config.toml
norm_place = "pre"
norm_eps = 1e-05
attn_scale = 0.177
init_std_qkv = 0.0206
init_std_o = 0.0
init_std_up = 0.0206
beta2 = 0.99
grad_clip = 0.5
seq_len = 1024
doc_mask = false
train_tokens = 969900000
steps = 7400
dataset = "wikipedia_en"
Each number is 500 + 40 x the weight over its row's rms, rounded and kept within 0 to 999. Layers, rows and columns count from 0. Numbers have three digits each. The size before them is the row's rms in percent of the matrix's.

# layer 7 attention output (transposed), 384x384, rms 0.0418, rows 138-159,170-191,201-223,233-257,288-289,320-321,352-353, columns 336-383
132:544522473602517477431551504476495486529524474445514492534499441541460421545436464440490406509469492524499472479479504479480497475435460554486522
144:457548462483519615510537510463457508490588507525487464491540515536467496498479514479517465502534473638501524533460455490449426492526564500467467
151:546517477530486497508470454533567568532544457476500506519575470476543434512531458515561560554493513476516571508415465454477498506483481476479475
138:538486474498457542453561489534534501499467509477496524519526476458436461529483503503559510497551488487522528427475501489472458473528513527460463
144:450477542582458549487415518546486502456482530510457441522453467419448471460507467524526604416499460431500519531568458514457451529508463460482465
141:470471539505525505451462502519554484541498477562550541477552554512515494531407489459524552564489530527444521452534523516453483501437469461513462
135:566493476468506513516451525421574496468475549506498516523485543502395525518488508477489409555432560529465493511470561519522486505541586449456518
138:585399477544564495579503592528530470459525467541483510500468549450492449531468516521517464423611568555430508451567520475453523520551514477512480
143:552485513509564508466500487546546496646429556439460485446472523506464474485496551449527487541513534530474552527504483559483515448480424493536493
154:441515486457539480545546559566561535481467501522533499501512539469515567545508470496468537372558473560475526484455496502537456423540431468619491
133:446445447440484508570457451478526453528524439526515508494528500457521499517515538468526484520502484508510458520464504445490478458493506447500597
135:490554490504491500467454585553467503480569522602492449421475480549535557465557482522534456584430509485527495506458495483555467483546487481508487
138:458534509451528563525525523577424462513520512487495509481505466560495483559535497483532533503469514468502493487562488584524502453428454533461498
127:507545522568387554509547474469430452496549472486459511585429440485501527505477450521505511606472527534516514448506542442505549472448507594522490
144:482520448462469520469461497485558528456527505502516515477448533492578506579578493548471578478435501524442439522570488542493489459541557464505492
138:520504501511589432545441425529518480513494517486474478497598470515494529482468503503456425531493541432543538483439496517449529505531492482497480
137:468555461551513499492443480487427462474486453536506513508501480568504551479463475452461502480473472539518551503445461421496502530437609500559429
143:540458465529405440526587529457546465480499497533494458496583500492535473505471487450481511447435490478554447502425481507494516505501475420417546
128:581501499518531565523493559448506470439515469451434508524545484461517455535512507524532532450451503543499460450481557561510522465502485530433518
136:521430467477555506541432533473562556526481523531498520425480503506483541513504549541496419429552518443470537464545524475528551547490504482449453
130:494452491482589428533555532470543484514428491474477470471515537441529521482518519491510475482462447517568476447471437464476457481509458460493628
139:433475530543482410450386505392475525499498498454511518479511493527531595533448491507536496576470466423448514539459507534492516411493504504496539
075:524475557519583485485519495462540510569449554503451452555504471472425453516505474517515446484514525510435463488472558464532513522383487525482531
085:544524473485504571474565474437511520472537461501541448437544458486505525531471481450506474509528514534453505493506520517479427502560515475461452
087:617517475536449523554495484553490566511511483500474525527497495518486456491430474506547506576467512480520498488443453470562420475493516452442535
086:494507499477502486476604536456537485462495462494523469521534474484516511607484476465512469450551431547518457441441528450454461526503530534467513
088:498489584481441518496502560488495556527497502484500494578409521465514503424441522483439566371463490479531472457598401508473489543560526466526495
090:500477476464526510460520517509487437521574501482547539491528551496534514517460481467509523573411514536467493502491471535465508516447463553519483
083:538581456527552482490432393491485493493511531532501474451556494568465547558461457486457438556469477555506487485466505544521393487556514385545529
087:535432475548535480535487550431445491468480506483478510491497501491479476587438437481594419436530507450459517441525521486458534513535494447548501
090:553491555502521508488501548516469500551479479434455439433448425468447459546470538506443446509501523503464523487506524506509521492490396538567463
090:456556468536542531476500453479556504508539464519478487538558527489503500515481499516514536482484531469468480501506442491537428439492505491515453
091:481498516552444510531454407514448456553502499464481497490508467491497537489490549487526476554527506491515466471443518456492486467534550433536497
088:551531503440509513582428536506540480489485535576547514474565467514558522406536534488459483517404532519445412500441440478559419483508480464535482
095:430519485440533497517511494453424514535556445551454533503491536491479477529416516458498517571450516433462446500486502570544501490509424525481536
081:512504505539435472507603504515486488438446537472478467531496459528521506508489515579449510526485523513532515460457576446504564455454452489463475
089:535499488481457513537472477499423513479519550501553509501480488543578534562532538432469457501478444446459499509526509486488516460584486478468485
082:480489454461555512522507470519541456445514492509492539526529508480496512537437480479509414494499551454506546435504413529501523530524495508481504
085:461539428445510523514441538436488413494458455561539579457473518543534571488472480447505576530496528517476510471411517498516509531491573509527526
085:574524480535411475503545511515505477555530465521473508540565450525499503519496457478467512422452523498535488510460532490470513513468465471455585
080:509586504533530477450459538462459509424484430441504513593571421431523511514551540501528502444448485578523482474461622517519516482485509544529509
081:491560451500532501503458485482518552503491493517499597465518507518501511525436519518536385487568517455506547476552428444534517489493594490436412
072:466536475545583532479459455484544509523449548537486506514529531525529503466530511430507459569524516523531526533529359454507460441467494543524589
087:488515481566521477508427501480492462583454517534477529510499467540542525560469466565553590554556479489453560579463477469490449428495458536480481
086:447508505516441468558510457490536533503552547533478520486518549516503450555436484491445481489432515498553453433564479479477486457495500472479454
084:567485496610472511513561495436439451529547479444515515538520476545530460536415505448503427466497542515492479489492455457485508419490449508497523
089:468508420476512594490517488505535474504559541503477459485510452566519503468483466476541459514505383565539522588464487532469461488588548541488440
080:565486484537448476476538461504529568467530548549508478499540569494521448526520468506544520545503486498472576503454549431516496481453519469444507
079:521464488490488527487553509473514474478454510481547502509518502461481427506577568494558502500548525515540510475452512550490468547530565488497499
083:429483497493448551491420499514510460484481511528494403480510473437477522447495479501548584466523446466513543521555441521456470534462458447478463
080:510495551519486524499463479481509438504465464518526584469550495547449426550448557469517528536525453558449538451490474497490484430459493446464432
078:475487493471535530550450542421540450488418524514443546524496571511468513509527503504468446540427573517450532568446493470512489527529545493510496
082:539434544570529505515486559540538472466485485522478488496518472412488527525502515523545491462624567462438499521524560511400489453466500492451454
082:533498507504520507464527488498533482638466576454462516526493492504496472449494504457529533528499585502485546507519446582466457473457426514542546
087:445471522519516456532518549535525554454448495509481592486462548480524582514501483488468496394538510550465571465461504531500466486505485497571499
077:425521460468473497493471438490473507541493412537484507541511512464532542526531529496477447513526445452531474553478554415484515482471527475506625
087:471506506447528503480490647516518492479535486594510539456499447498521559484533488464434440533440506502511511502455616452578511518560522479475516
085:515490526486512503583456569572433529507507500512501483511442484518476539536497522543496539521471587516482547478586574522506546509474549519463527
088:500556511540451537463531488457436513489490463522510572570413516510464564511497482509490485611501548521507540506517512486519522508474518564548545
083:534548438449540497470524452500575518475451472487494507486493520461549472552581489493478562490468499506430445508550556542489477423552521467484492
089:578488497521543453529460411495527517508478542480476527487587483528472551448468481494535465481507505469593487466427368524449503487501514517482497
083:457573498521515493544468513480452541454474483508468577469481490571482529502421496517519445428454496550505530546488446447508492537423581484520418
085:494446484514432450480612530498542495445499516496492501496576474509547479518457439473514476437459434482543466464434453517490495514512481416412496
091:567568465480517516452505441445485473421477483426468551544531502496507465504488470463598484443449522504568473450457470532470454472443503523481485
077:515482461520520527486408491458524586542511528480486521454502467552519557521430518566533462418503555419517554456522453500505503550461449483468439
081:473458482515528470492561489496547439483469498442510451436585487468525516483491502485549512508460487505509486449478389448431452451481436449551543
079:432457493509485416422387476408515489548487501486528478475536468569572523558456467507516505569452469475482522530430429524484475398482523540535551
098:476501436523554518557542507369541514543549497498484540505557519517510494581507478498474532532541491443446427455468557538529477491458470504538486
086:531499527508562509470557550490520525555483549473509459558487459515452449534506517516498349480488476491448473472516583498549514558431465516495550
088:515541465485530567485588491486473515492544494525519505491597496436530486543504461519536489535448519541480535535500570506459441498548512482449542
095:570539527524441501568509474515558528563494469421455531498516498515462429482545488493585540567493528516568505441398473483465495505511515487451450
091:490533490484413513490548512552547508440466503485445514508512515477458456521476477489493524452535475539560553417446490374453483517529501536468439
100:463482539479465559582473500549443534557515513495469552584406511449450441463512563486515572409478541500501479512559475483489478508509507478456407
107:516457524469517503411519525483563506560530500522539542521514549472537527513465470409473571581500537462465500541531505509475515527470478486597515
096:557528447499560444496426445501505511514477518554499484473536532484456523498529494486477439553415463568495511516477554535563494488550549480486520
088:539415413546530459561499530458493473452526499493510548474486534493524480509501473503472432424492508569433446443479496521483566514540545449501525
104:526549460543466530530519531529500510537512478470484535433526445512450509536476524473462481555504508540468472510498484454456501491544472497482495
099:429562516531564514494567454529545525461515479491533479473615513448520495516546552507431528383498512522482517496458407580502491432517477481556508
098:484482466489517482519413438481521470494508519534499497505619523417513514516493516504531555565518505505510474468476502486447494514504498475484538
100:549511493458524487542464539537479518505510562595487526436477548516492587398502507517502429550449545561490455522455483484537494509545473518486566
106:458516540467509594523587517534465525535517527476492561520537498543550468548500528536499579557449545435477458480548517549499490457406441511431456
078:511512490533427530567544455483472535451537470491473426465490464439519487480510457577465519531461460503454454560531625473481533468453476560485533
092:499477479494529543478459497495513547480515534487537521498460519524571525532568469580491500471433495541440502507556531487533511480558526493487481
098:522581486526571530528497392499495481552519506491501482511548413464542474502488479460466427570500551422506582461460489467410507480535542433509444
099:481492432528483516470381544449523417453427451487533518486518466491530511482479511472447543476534526498532522537429546483505494541511509469567469
103:579546454523416480559521576512518470526515520534484474484587501453500492540501455440481560419483553463540462510466492495535538561506509477473523
081:509521476517487576551446588514460502413540484517435488529552485497554448519513441540475505484476500552459454476468537530517499487538513496506473
084:484526495452557457517415457560508552516435480550507505466497445514479500452463530535573425434553517482513546452558403469499521496472510497416389
081:526532511511599467496500522501524516491376495514460522522473538523535585489524524467495437490484475504584550505553404503526462475470435493514637
099:451520502542507411478453509420466527520458530495459535518450480522504570517476498506499552539524448441479540506462468451504504403524425547534520
125:509509496481584482423508465545448534487518502505547463562558545519534472503538559475470472528499410548554540469468474483553524447514434509506543
132:474506538505481456446426490470463486554441446527490456516577518492530467484513539512580500534491511539478517497505483506497521498491447529488503
096:547488491418596566481465435536514466488483542527497501495521492512538510521571537487553453532486419540518533437502465495509580485514463483490497
090:465497550526455415538495492471468497624491502563491470511456571503519497506523540482532493542499512491456500500510465500561410517541450517485536
084:533487498467559506454462468573437466553536481522567512508483618534507520430512496440504505476502468524455541481464332401565535429508473458537525
085:444480524482453532494450476422487417496468482543454427471597514514563488477469506500535491579480528506434516489483431467478478489549473495539565
103:468490511487518547457485522542472492517507512466554486600503536482524498554495533490465485521482455542480522523439549439588529465554424505464525
101:451489549471522518430388426446469517542468443493447468535547519540551503491467556490532521516489513559498490530531484521472480516545440498514515
# layer 7 attention value, 96x384, rms 0.0416, rows 42-65, columns 336-383
098:454497536411441538485531493528547549453513460480554538479492536536455498533509521565450539517513479473536531370508500500583574525469598493528467
100:504502566577526433494491487539477510481568494470483444593541405496491458453530528402514411516500527467460430505448516430482576411469541507494499
104:372514497521543447455463551463508459473467499525575538421468547523497592520377416443429527490452522473511453559473509567409527506482519475465483
105:459413464436512430473486502416496629536516490498418494471488548507485348477544526530471480518465510470473507548552473472475528454506438489501473
103:512523471487549458473484495453440487485550528528374582424499440499501502524441478554520463512536504508557493543513487513525470452517490572471552
109:575422520474515569481486467461564547524527522450508425475474453505519527503524518522493488480526573483516501521512478519486577500501479493522505
102:431483491480437568521520520521410505468530574472533464574460449510491606520451520504532556494440541496563487537421479488575575481470451537459504
101:483560486502435421401492541563516548482493566442572461487506481549523524480448477507498569491475464502511485525493514485506555528510613490470508
106:475535497465514466502511449474449504465516470510492518537565473525493534499413543465496559483489449550484463470568484458518511513492512536477502
108:551535552524473540490497502399458417544539538455486528446493439504496453526439503498467414531533480518509487572512493452482511515480509502501512
101:608524505575460540474502526484501468455543550538450547506495487415446490469509500499457515474458515559474524586506504560514518533509456505453514
104:566475497511474410466531479416513574472503517458542560549510453438539536537496473549472498451480487490490509553524500517489520540468452511429412
107:593498506550511474400527534460597456493522473493504482461591465481496449464486491482507565526503422467515465498498512474481463397448527499525494
102:507517516517564429538528494562617512516528467469507443453524456520523438506518549537511453454525436487457472513445499564441479540541512482442527
102:435503487557579494504486526534533516505525483491466436542497432440468524456558519580472415517505497469576483519498511405517519607502550490488484
102:444509499549483507409510565484507516507527523540499522531433507483527494514457454527529539512442484436466510458475488461452507504522433491565518
104:506443536519464484514516524475547409484477516498529366527508483518490475429448581564502562535562565441563520573462510449464479519554406482520510
113:563579462461478540454466543481527518478498487456501459493464519496441491550534478422513525508483510473447480497506503552507563559516394521613508
101:500436505470503438506466538507509466497578526505538520513505550459514524581584514480487472513513444403413480568481471503489484528513541469500453
105:530488513510494520490490492567474464514437557526462455555454497502487441479520575430518549498439484472506562479498476453467497409476533500495488
099:505523495517535555476473506507549526425528496490603482511481451610487424486575514542442475504551548454518545536499500457513572531514462533503447
104:495509433427484484503504493555503492475479422496553504507524469488425438456482496523462442510458429576489524447514497536542520556556547504464482
105:569508462508503561472542499537494503495457519532582472496482478497505436558525518566480491498504528540489535524499514572438519561480506489478519
102:508481494506574488514494528519521489583494510504512492500526452522466503509384484476445491471422535559462504492559481476475543513482566495508504
# layer 7 attention query, 384x384, rms 0.048, rows 256-383, columns 336-383
118:468498544451560469478476486416503532533412470499524520419552551557428515485491532494449560531536470513520430471496474529459469488556518507575445
113:457513466446472508492548439531424533489586477512455574495536475501504514470534385558487483491499483463487456484528519534526441514506456475498428
112:507420521459538481535501478490502534496488485481488427520460514491426486471560536475411450552433527542492462509507512507434471517621480480499430
124:509549548529483551457481533491444556478564481520495519516557461527462516520475459546480491531595552506438518481520484541468499524415533508447482
109:506497479516456430522511454487451516473459527411475538487562517468473505473522532447474508446546469498470467553480447525455511498453519470468551
111:537463505488464537468496488487553481547502464512498448506479502473488437453492464502531468456486540466533516454527526511479484483540428521508567
111:532497535503573474542534512472556494453473450548544460530487469464557513546508440449538505534514539538510531524465505442582494485504500481472504
114:466519547518514524485509472560516480521587499552506441468524477497430431493505614536523448499539520526453539576524508480498549495507484537518584
116:487583505477557544465482531450507515486457479545522473509473519541503572511517545554548510459406473514479480515410536495497584504582495530566557
120:520457465555574568503535458553506414480486550517478489464459508475530494529537534492518491439463434481540489439480479539474504433486478441541525
124:508551510417483492475512538416464552487536462495518536508470494520509479491496445516515491512474489506498570485554536497570468496564488516470461
115:455490489461442469567513459472551491406538475486536502508494457493560503517511521473488493434519519574556498444557533546551470455474470510538471
116:511500546505478479472514538485520504519464461498520518513495471601538596488494461489563524519465463553463546532476482456491447493485532535471525
118:492440506502570556573491516464486530518522485501520430567543455414556525521549427492572430544428540466532488494465498466484505522560512491503539
110:468479556488518503486512508517432467540451474506453538468493521499511526416507475504472432555543453516521529440469540498538500476633531516503496
118:469390454521420507486488516505503590575498487492483493543572499443459508513505477516465446506530507461459543514542510445443463497497543466478436
109:424499509508462487512492531505492515444592565452527462519464506518461473508516524417540496472464510516566481457497417440568483487458525488523486
129:528444522510441475506516422533507487442485482512430545525443534525559559410518484452401545570496505466465520529485522509486520442507462421478518
116:504522564537477470520540497483557481427502460474510475533541524465456511537499548471510459456549548502546480491427493589496589493532518532420561
100:551463539487418523503456575512512578571498554490461464546550512531539499531559426519500451478467572534524553474522459485543464492551456542474483
127:490452610516551489499485480534511471499488500503518444473473457529496447511533477555422562479465474577570517516440522553427482550505507496555415
122:444528525502561499511497547539471506465603490577552480465471498524428463483469471476486515482501475505577517450417487400477520513518506498521558
129:529573560488461445502520530515573513548413453405466536461546490520483560503513550501499500456504455538443527583560538424505461449458499490429482
108:448521523527485424517505538441546474464484471490489462481481451526399525504545541562535532463501515500542429456480522528511441452520525473436520
127:447474566506400490493497525502521511475525483501557487413529557426447430471486622460491471515546501520441556538512441490592587457551479447449462
123:501549515503481446542538556498518487516459474557496524482453471484499511549476507504557522535516509437511509551453489521521542559506467437440462
120:494499492535441572580466546482494553580504550525532551541407500510567507521483495525606445546491484486514499496515449485484509480499481531502545
125:519544505467547548491528505488528507546518552531498482486533523503514481536471509438544509514477606428547531461530445574544494487537450475505382
121:514420468499480500521500513513501504480475516546489412539473527586458521457479482550515497461489512598443459511529485524555436472549538534575473
127:497411470524489474555541550489387504523492442524489522544487495523471491485527495483423478481509522532513457457432519470457532484500511510488467
104:513504428452444509453514426506449533532506515531462488495539502408496479458522518438479449496553495490480468492508513402566508460532452486516539
111:379480497428476489456537509486488546472561472538482481528446515568513484430520493485404461506594503464480525483483513472502520554527477445514548
075:508456545488520492486472468457555477533508466557573497526502539618490507494472492475400559523519458516502480499496547493478508455469446571589510
086:488487493475496458496549467582478464470535466470483533516446464465497455457534471509533535453511486472425460536489502490580515468533546519504473
087:518533459431511495579488525589473554547453458494521450479528478444429458565528516453509476512437510462496426502447478551446446535520585461459482
069:474550594472486499500534531506391546465526520517494501491554504486504476449553520520466490543549513513455564533552438547486539497534467513508519
085:480509505433448469590495544483461495489440554474499506470542481406494498497517536494520494461481445516466438538489414560478504569513559466461528
075:546499512443488470510486474518560449531471447425509472494507488373516491523459513494500501475488494512482416482471460535532457498556501509527438
095:531489478473466480592573534542538463522470380466517470503546471413473532574528518469519475463474481503489473516441475533529458506509556539511480
087:461514511541544492504524408575455420519540466529485506499479452589517478478535524495463495502604496493471524547494575445517502519509493528536515
088:469519532488440520536538534478500526508520473515464490471563493409511473532520538570474484504431460520517471521443492564542500571519549520564462
089:536494534557496515474538479474530484471503597501456475513465526567538527452529471511436544504524512473481499454505522483462521414501448439522567
071:508521540461444475403484480426490544513573457511516534479428488538451461472492474458481500571495504522554524499544574517488513510520458508433516
074:508497412500430501553497539432478515528459450525540467511565526477527477519433530524568491449436518562524503440504492530530505493442467500541441
092:534497577547527489505449430488479515472518521493522534540417484657501509472484467461500543543525488488474511529500528446503502429445473525440558
087:504535513472519516484472490438491566451509554437503503539483502491506516424467470494512473534502540475491552512550518462514501473497424520437553
093:459452492461458519530493511538458491561484485533502480430544459446505504543521535531502476521475450493459492502451489573518477547532602479536455
080:497513493491444533555489477488511559505517458505529518532553515535494495473470503502511465473455452504523514454516472494498530553441581499497431
082:482465532478516481535521427536495515469572538489501482541418494574475475493538490407487512503511519519494442456506498459513484446534479504521450
068:441477504556486477441493501477442473515538511431410576517443515564467450479506529440425543508516494451527479444521532452537487470516497500519454
089:518531559552537522484506440532493515451517489473513465528446485556467502471513495476472474522550577497536484528470514450512520457517452518451562
098:512471515531502513472485514524576493496464476500428481536413502623547485517532452509434563479492474502545495514512517402522522447519441503482484
069:437500571523489526504474531513464611477485554506481491560463452446495474491529503528420510490518483445489523596490524476486522537556520474451536
082:496535522442496500472524559472494532510502585506581478453570534411434510429451488484451505431451493530532518498385416515449505542503534471496533
066:532501524500483507528509562488525533453492512360432525506499497532463504481507492426461558477494484518504491519613477451456464510442418477493539
090:457504465518494498526535505516517521454550496546468490470479452558470503532505547531613446482518533456489502515483507502527487498533520437401517
066:501509586461530504483491525450440475438515460488447526533480510510498414443486533534487504535529548528503497535512497506579564423514459458436560
083:522507574523503482537571496484466496487481563521512469482396525494459528469500512479502479523485549518487479460521516472519472479562456395422459
070:533502475559457492533480508522491556546456506526561494560498468506521492524469506552575492565567519512495501537488457485468475446481520584494522
070:515450418439467486550527568497435518499560506481459522454506502473491530474518475440496490516504537448468502532489423539465521551583540511487500
085:445478433428479428503489583479474510456549523531495507490488521448428506502512493515518491466498535538448500526503439544470486488515503478549508
073:482493496473490490604558554476449506596512364535513482480430535517465478520510498496415503493469489521534443459465563462502447508538497532520466
096:554527480502504516455484514472431588412510620492563439551439533457506506397490478466481499511530544474508467487585466469487516489476479508422612
086:415425526417514471453550490533449526538530475512507547463470521495471505432527484431428491555559548493470513492483490521563505504578448462469508
101:483459588502571439450455485437509497556460468509533557437494546545435537473505537473423564523527504529542427455508526520455455520552503500609434
098:511475473478506483472566422497463543510529436509471594509513437429481482534540440546525514476530480443468435522516510509534430475552450507521456
096:526476501517488520534476439482480575478420416489558411491454470435409497489522513448457486464435548482539471551498518456462513488521480484502474
096:503523605523504572438502530487472570453556464463494541494567464556468533523517520587447481569606551504411525458488432536467545511494505521477491
093:488487442470460438508455512475462485503466532430477568489564556486473531525503553445495509449548444456444460517509418514459540489468508477524548
101:531453545514473487476537448489537439612515463483512479481509448470446434499529488496441475495472494503518512498473565460471467520515452533498540
093:543521513522582476565541519525571506445485460568525447508517482432529531546497490434545496478491550513499502493537474502512506484488528509447463
096:486552527532522578514518491515502495482543459502533494472514452512459427456495588513492473527569516536496482595481520508487519482521478495506552
091:479597513466528526482515505471526500521457454542539453519441495493540516504488529496489456451378454523479499513413531467486546453593479567518569
096:488427497555533511510538491526507430506490535495483498511446500515507508526528494516486531516467444480544487428515460521489526465505484449536562
104:564570528422488511456543556458493564445539446518571516532441513560494501524485468512506476524475468463505546522564533485542487497565449522471445
093:485526478499460455548492501505567508436548535517548531490546474492551481512529472469493459421478548579555543461522507543576464498476463498512467
094:507479601496498496444494520538577526530430482544538521455444468592525610515494451472498554522525477555450548520484478441443471462567553546469516
094:482442546474566528590461523432506538545476500492473427552528487508548506477546412476545444576453497494527510463466470468461495525560544473482534
090:470510517527508526518512479534491476537479495486499540502518473469518522459543507491538451520516468479483487478475534499533543485617578531503464
095:449402465480428506491497504506510587570499462479499503525564458491459500521502482524456459515504474460501570533578515458484461549511561436442435
091:471491560501454409501536482521433508498595537430473471512413419533449443467543465425505509487521549518613475511538518471539446471486462544512454
092:475428470545426511463472422494544505451468521491421579534469532535542474428498510443404539586484505439401530512524504528497501448511465460463528
097:540550544526486453534545493501536495448494458448451443533505516488524503562530552482461444484597563522524447479474485589474582500562525552490532
098:543473565493431528527486608532548581534480572516469504579534545525538494547554461460531496445472574500514517485538422485536474550544510485544484
100:410487543521543548500486468545507493433471547553493475437442519486501438542525498538409563524457490488542520496539485527485553554507494473505460
103:428510510469549523504501509534500502505542548568558468488537537480480478486450512521438523440453489445553540436411469472419528521502466476505531
099:471522591456480453533498525506550501499468439403480543469531465528515493510483511457504524501487473516395516517609545456504445480488479490449480
098:477530548552490478474512513429516461476475553473518481509513487534426565515534546520623491448465512518515455456513469503495482481565588484459570
102:472487573496451523509475534454490467483524515487544527465479540424466449496475567489490504504528511501406564499488440458548574454574487432444492
101:505544554508502419534498540548519494514443528513536531533436456495505528546495523490563488562511520485501517533492506517493560555503451462416473
098:479496496544471560520505537471504557534480514473534574564439505540552517481508473598579456566515501509512516527472447468477505443565496549493502
103:484543472426522538541522539471526501559546500508475491471513538492573497475515524478473477540492573490525487478569466574530485528519486486529410
097:487438472491455496508476490504448508487494551552431452509463493564484543478491500566506442432529482579438444563511508542528461485588484515578441
107:473428470523454470553578556533434480548541429509462516563526482475442479476507529482437503471525539549500452442419550449450546487495518514522446
101:546488398458473491488534459489429571471488509526489491517547557417511550507502492457478466500524501449518450487485484429569505447504485505472566
095:391464532472512481445538565491462564543534455472505476503472483568469487408512480494401470489546542493490512445516508463460493541594453457484533
098:544525514444548478472491490456510483530453490528489543443518515607455511468514557527458600522550476500500468434491498536481472499546479553588446
095:447567474447494535534527441500427533496553508485463517457493493485565498509539446521522528450455498452444495514552503478510477535507522490511500
108:506439501425513514531470500489519525440554471510515388512481558392436473498524546445446464514459522448437485500549486538469529499529466459528465
109:517519561517481532492505511466433539476547497497491545538531484503516519541523467598486544514584533527425518473550496552459479509509483530505493
098:536503451502441449548480454465471499519421506436479524460587489407509507519532546435517508459513451503480480536502458516455499507464538495504502
105:533478500448495530512499461487525455498493461526511428524499505444497444502536483455529458498475524482516529454520486530492487536542489503448553
104:548515518484612519529536461474552512443475493562535460507555480410546549549503518456502503478462527506492529538498464554492515427492522481540494
100:510525558549543557418497501519541451492571499574518438520509484501459493489471606556496430490537549511444512575488498495481559452521462526565544
114:479595513437571523525467477491490476495507414539562468425523478423522579539536560527488487476381435493493491497438519523513576485560486514523537
111:544435515567562571480533481525503440487531561518475482487414486545559513512506472528512523480466451498527490446500503528468508424511420479489575
103:537559490444445512446514541393478530505526515512509524492468526527528520475493427505507503471492479559489554433537567528516482483576415537502484
102:495481468480421460591521470528527490455497491488493503472537432437520477523528539455478514467475511543581487440513533555537422476467467509540442
109:526486551531508436462503502508498488503444486540526505510476480625498566464490408508525558511493472581488542515468494445482425496456529550450515
116:500451550532569561529499516496494517512514505479457479579496466514532526513570426567542506530457526533522482534459551448450514549537505521503537
109:481485508491502510534506478511427523506489507525479537457545513462496544413486524487478405538526440487495528459473492559559545473616550488540476
107:462391466540457500504462505554540544553456479465462502528567482468500502536524457514461452479516494515450544507556524467461471489481567488446453
099:467528540518487470450462525509519567456576590477534480564445525499513520496502510399526469478439517512565473420501442458571502504485493490481492
113:546426567507457473529515434533558471476397524515418591541461493548578564457607484468409532510479487472516486502520508532483502439515462455432470
111:528540586562497493469504487500541530400490523449496489560434557533454529515481521500525482496550603497548516477453491550489542501560434520437529
084:488451533514427507499439550509517583534493572498431496582520490517530472514526480480444461520502567478519516520512477467577463502471517504531493
111:465420596494520551478498471507528537485485471474500447468431463528491447504468472546384593526468501576531476526463519534432534528492506484517480
104:461531504502559482507507557535453468544566480574513477432474510507479481468516465521479526467493478515569489498460489401458488518513462531482550
106:517534552488485454486522505566584475510430464385484580451554493497479502514486576450477532499549442529438527567573535413530460487427453477467487
102:469546516523485450530492504439562477473480485470508431453501475497426525506527573528563500475443486506481457507503521534477448464555584469387515
101:483539589525416498506523507509513476468563505500488491432487542477429416520534631508477492536552485502431530577529498463566623455566465463501490
102:483519543504480459518534545515478485534439545548522509495435488511476547505455505484511567497539513456525517608472480511509536539546443462440527
096:478497505516415559555456512469505597540467487491507581525433485464537481497497496545578461568548473450584507510516451497528529477511467535467501
102:495545474482510574529507501505561485542487559514504486497512489500557466482476506432532491499485611466522507440465460530565508501536432466473432
108:469446468479499481552484512532486514530502501514501423571519509521472508471490460537541461453482506598428446506544488490503410489561520517597482
105:539392451521496443522507533538403509490472489529456518515508511490477455507531520499419428526520506545517481510419512463483559461517504530466478
113:523477448488463506465556495459430562518509546498504515499508515466499506422503460473488454460580527518514440476470506434547513506483454543443530
095:420458464422516493465522510453495539480554515513494455543461531581488501479488511508419441510530482460499482437453489504471524555585496452493517
# layer 7 attention key, 96x384, rms 0.0462, rows 64-95, columns 336-383
101:481552487513571504516441522508522503483482498616523505443611524502495516482490545468511493493482497520553441492538482437455475481585468445586424
095:517501487480513474483584488508522544458522518522505501470566510473464503503407475501513510460528502412530440503495537528515503478495521490526417
101:487480507513468458506473441486502512442494489445512512501511524495488555531490528468469421631468488493470543518557525467464535504544521505488395
104:477501601520472528440532534527534494491509452538519497521479534602490513527483511483447491522533476497487512443440479524475538499479495546419469
099:445505530479488492492496483464478516423503502446491532455524473543410436429515467505533535562487515520471397460472466504504483491510499581520550
105:545469425479457522490526511481547518500479501474498515493504475453463484475565503453503482427447536450498510514530533466466513543576499501541546
097:481534540541522461505447551505496491491541491415531496493462473475493443491517527468496512587511525474517454529516521477552498498476536582461566
095:493541474512506440636523499480507534455520514437517529505501470591527518520478558518521444477434454504519561483552517516482522571524544415510613
097:508513521493495544509486552497543495576484416504493542497488512566529513506478533511547515501510502505502492518461491511486498456538489534560577
101:455474493455510512564534463548515467412435506483534545482444544479548511486506528514472586461521540509557410477488445507502565549435530455514505
094:578494488501523515508584558536514518456541519472514507528468498560480489483507548470530524470503512391508512497527507453511526522505502415490521
104:472504493488459502501427490540487505473546576551561523496546481503494503522467503471463530435483485479494500504490503516505518493512522509483473
107:485502545550494500431578463524478532551580506587441495487513504565566448483510552477483473453517488494506523547498514495518524516457505514439515
102:545500517516493428490544544471492538518414509523511532554515491492516486502487505479536541530476537500514413498465495517505494458588558376494555
108:481527535477543496472426506508497506554458493539446473516492521513529505551498528491473513571522554403504542559512544473467515494543563484444489
094:510535435510484495472492528448486476529513474487528524490553490531431510511522533461491516529467461446500558453477482538465546568538515522527387
101:455525467501504473412572494476421488437511514585506475496480544490467543490437489478493567483509481511475478518489466486517451462511490464503420
107:473487506487391489423510491527475493448546491394479458480480527547518492432515504459414526589477517526457576550498524489501495462493562426478521
104:499480523523494447571570543454534488500469424414561514513628503481449538503510514525501477430509488543487473521524479498524494533478514454461574
095:472457523479434486445547507488550493493559527535494492464565486510520514463522444558449489460440498514564530501542472440493463517535476506493451
104:444538606558513522560503507484494500565494620521495543436526581523508448534489481539476516449459526501520481489509505518479462512511508464499379
101:523512571495535513550486539529460537537500479443479513478464478436403433495553536524561457523520472452559534476530467541462448478489486484511536
100:486483517511436498530549584480425550471503491435530466492456469533509509375508477476470456450487494521474522474516508544452513436577495418498458
102:507472425526468526544485509452482516451549493542492519559516438524456535443498518421588509410590522493519527443509529487500481481499478470519577
096:454534496479541493555576478497484530428469471509537542499492485505483483538517455509489456483508459537474561502489474464509496477512510482491445
105:505519463526469406565515532468526516557499449479524498488424501473455505503534476478541500495489548512478495471460509547544516481519496475465453
094:549498517561539520518474462501485480535492477491565486558468519605546507547528493522530501549449493487437508507467481477468533492518525550480564
101:441500526501509463552490475494474472443503506520491514446527525519544492497520467516572530579444520496547456469505475541550481526518481501493372
102:549479462489493504452544495483500510428530530590481510451469532592517491509484494502590514469540532533490455556477503546571538488488444536469426
099:497467505542476538561501472513528493500511455480530491540525503472410532515462524430449522475492529431485543448536514497507492519446515451521493
106:511508495445537462500568409558538452466489497453408489494475473477439493501519470514474558424502528474460530542481484474494494475473524496418546
097:477509521486505461498499526483463529467552514517531500523454463525509467479542484487467454480543519451424538534517507503534517507531458398460567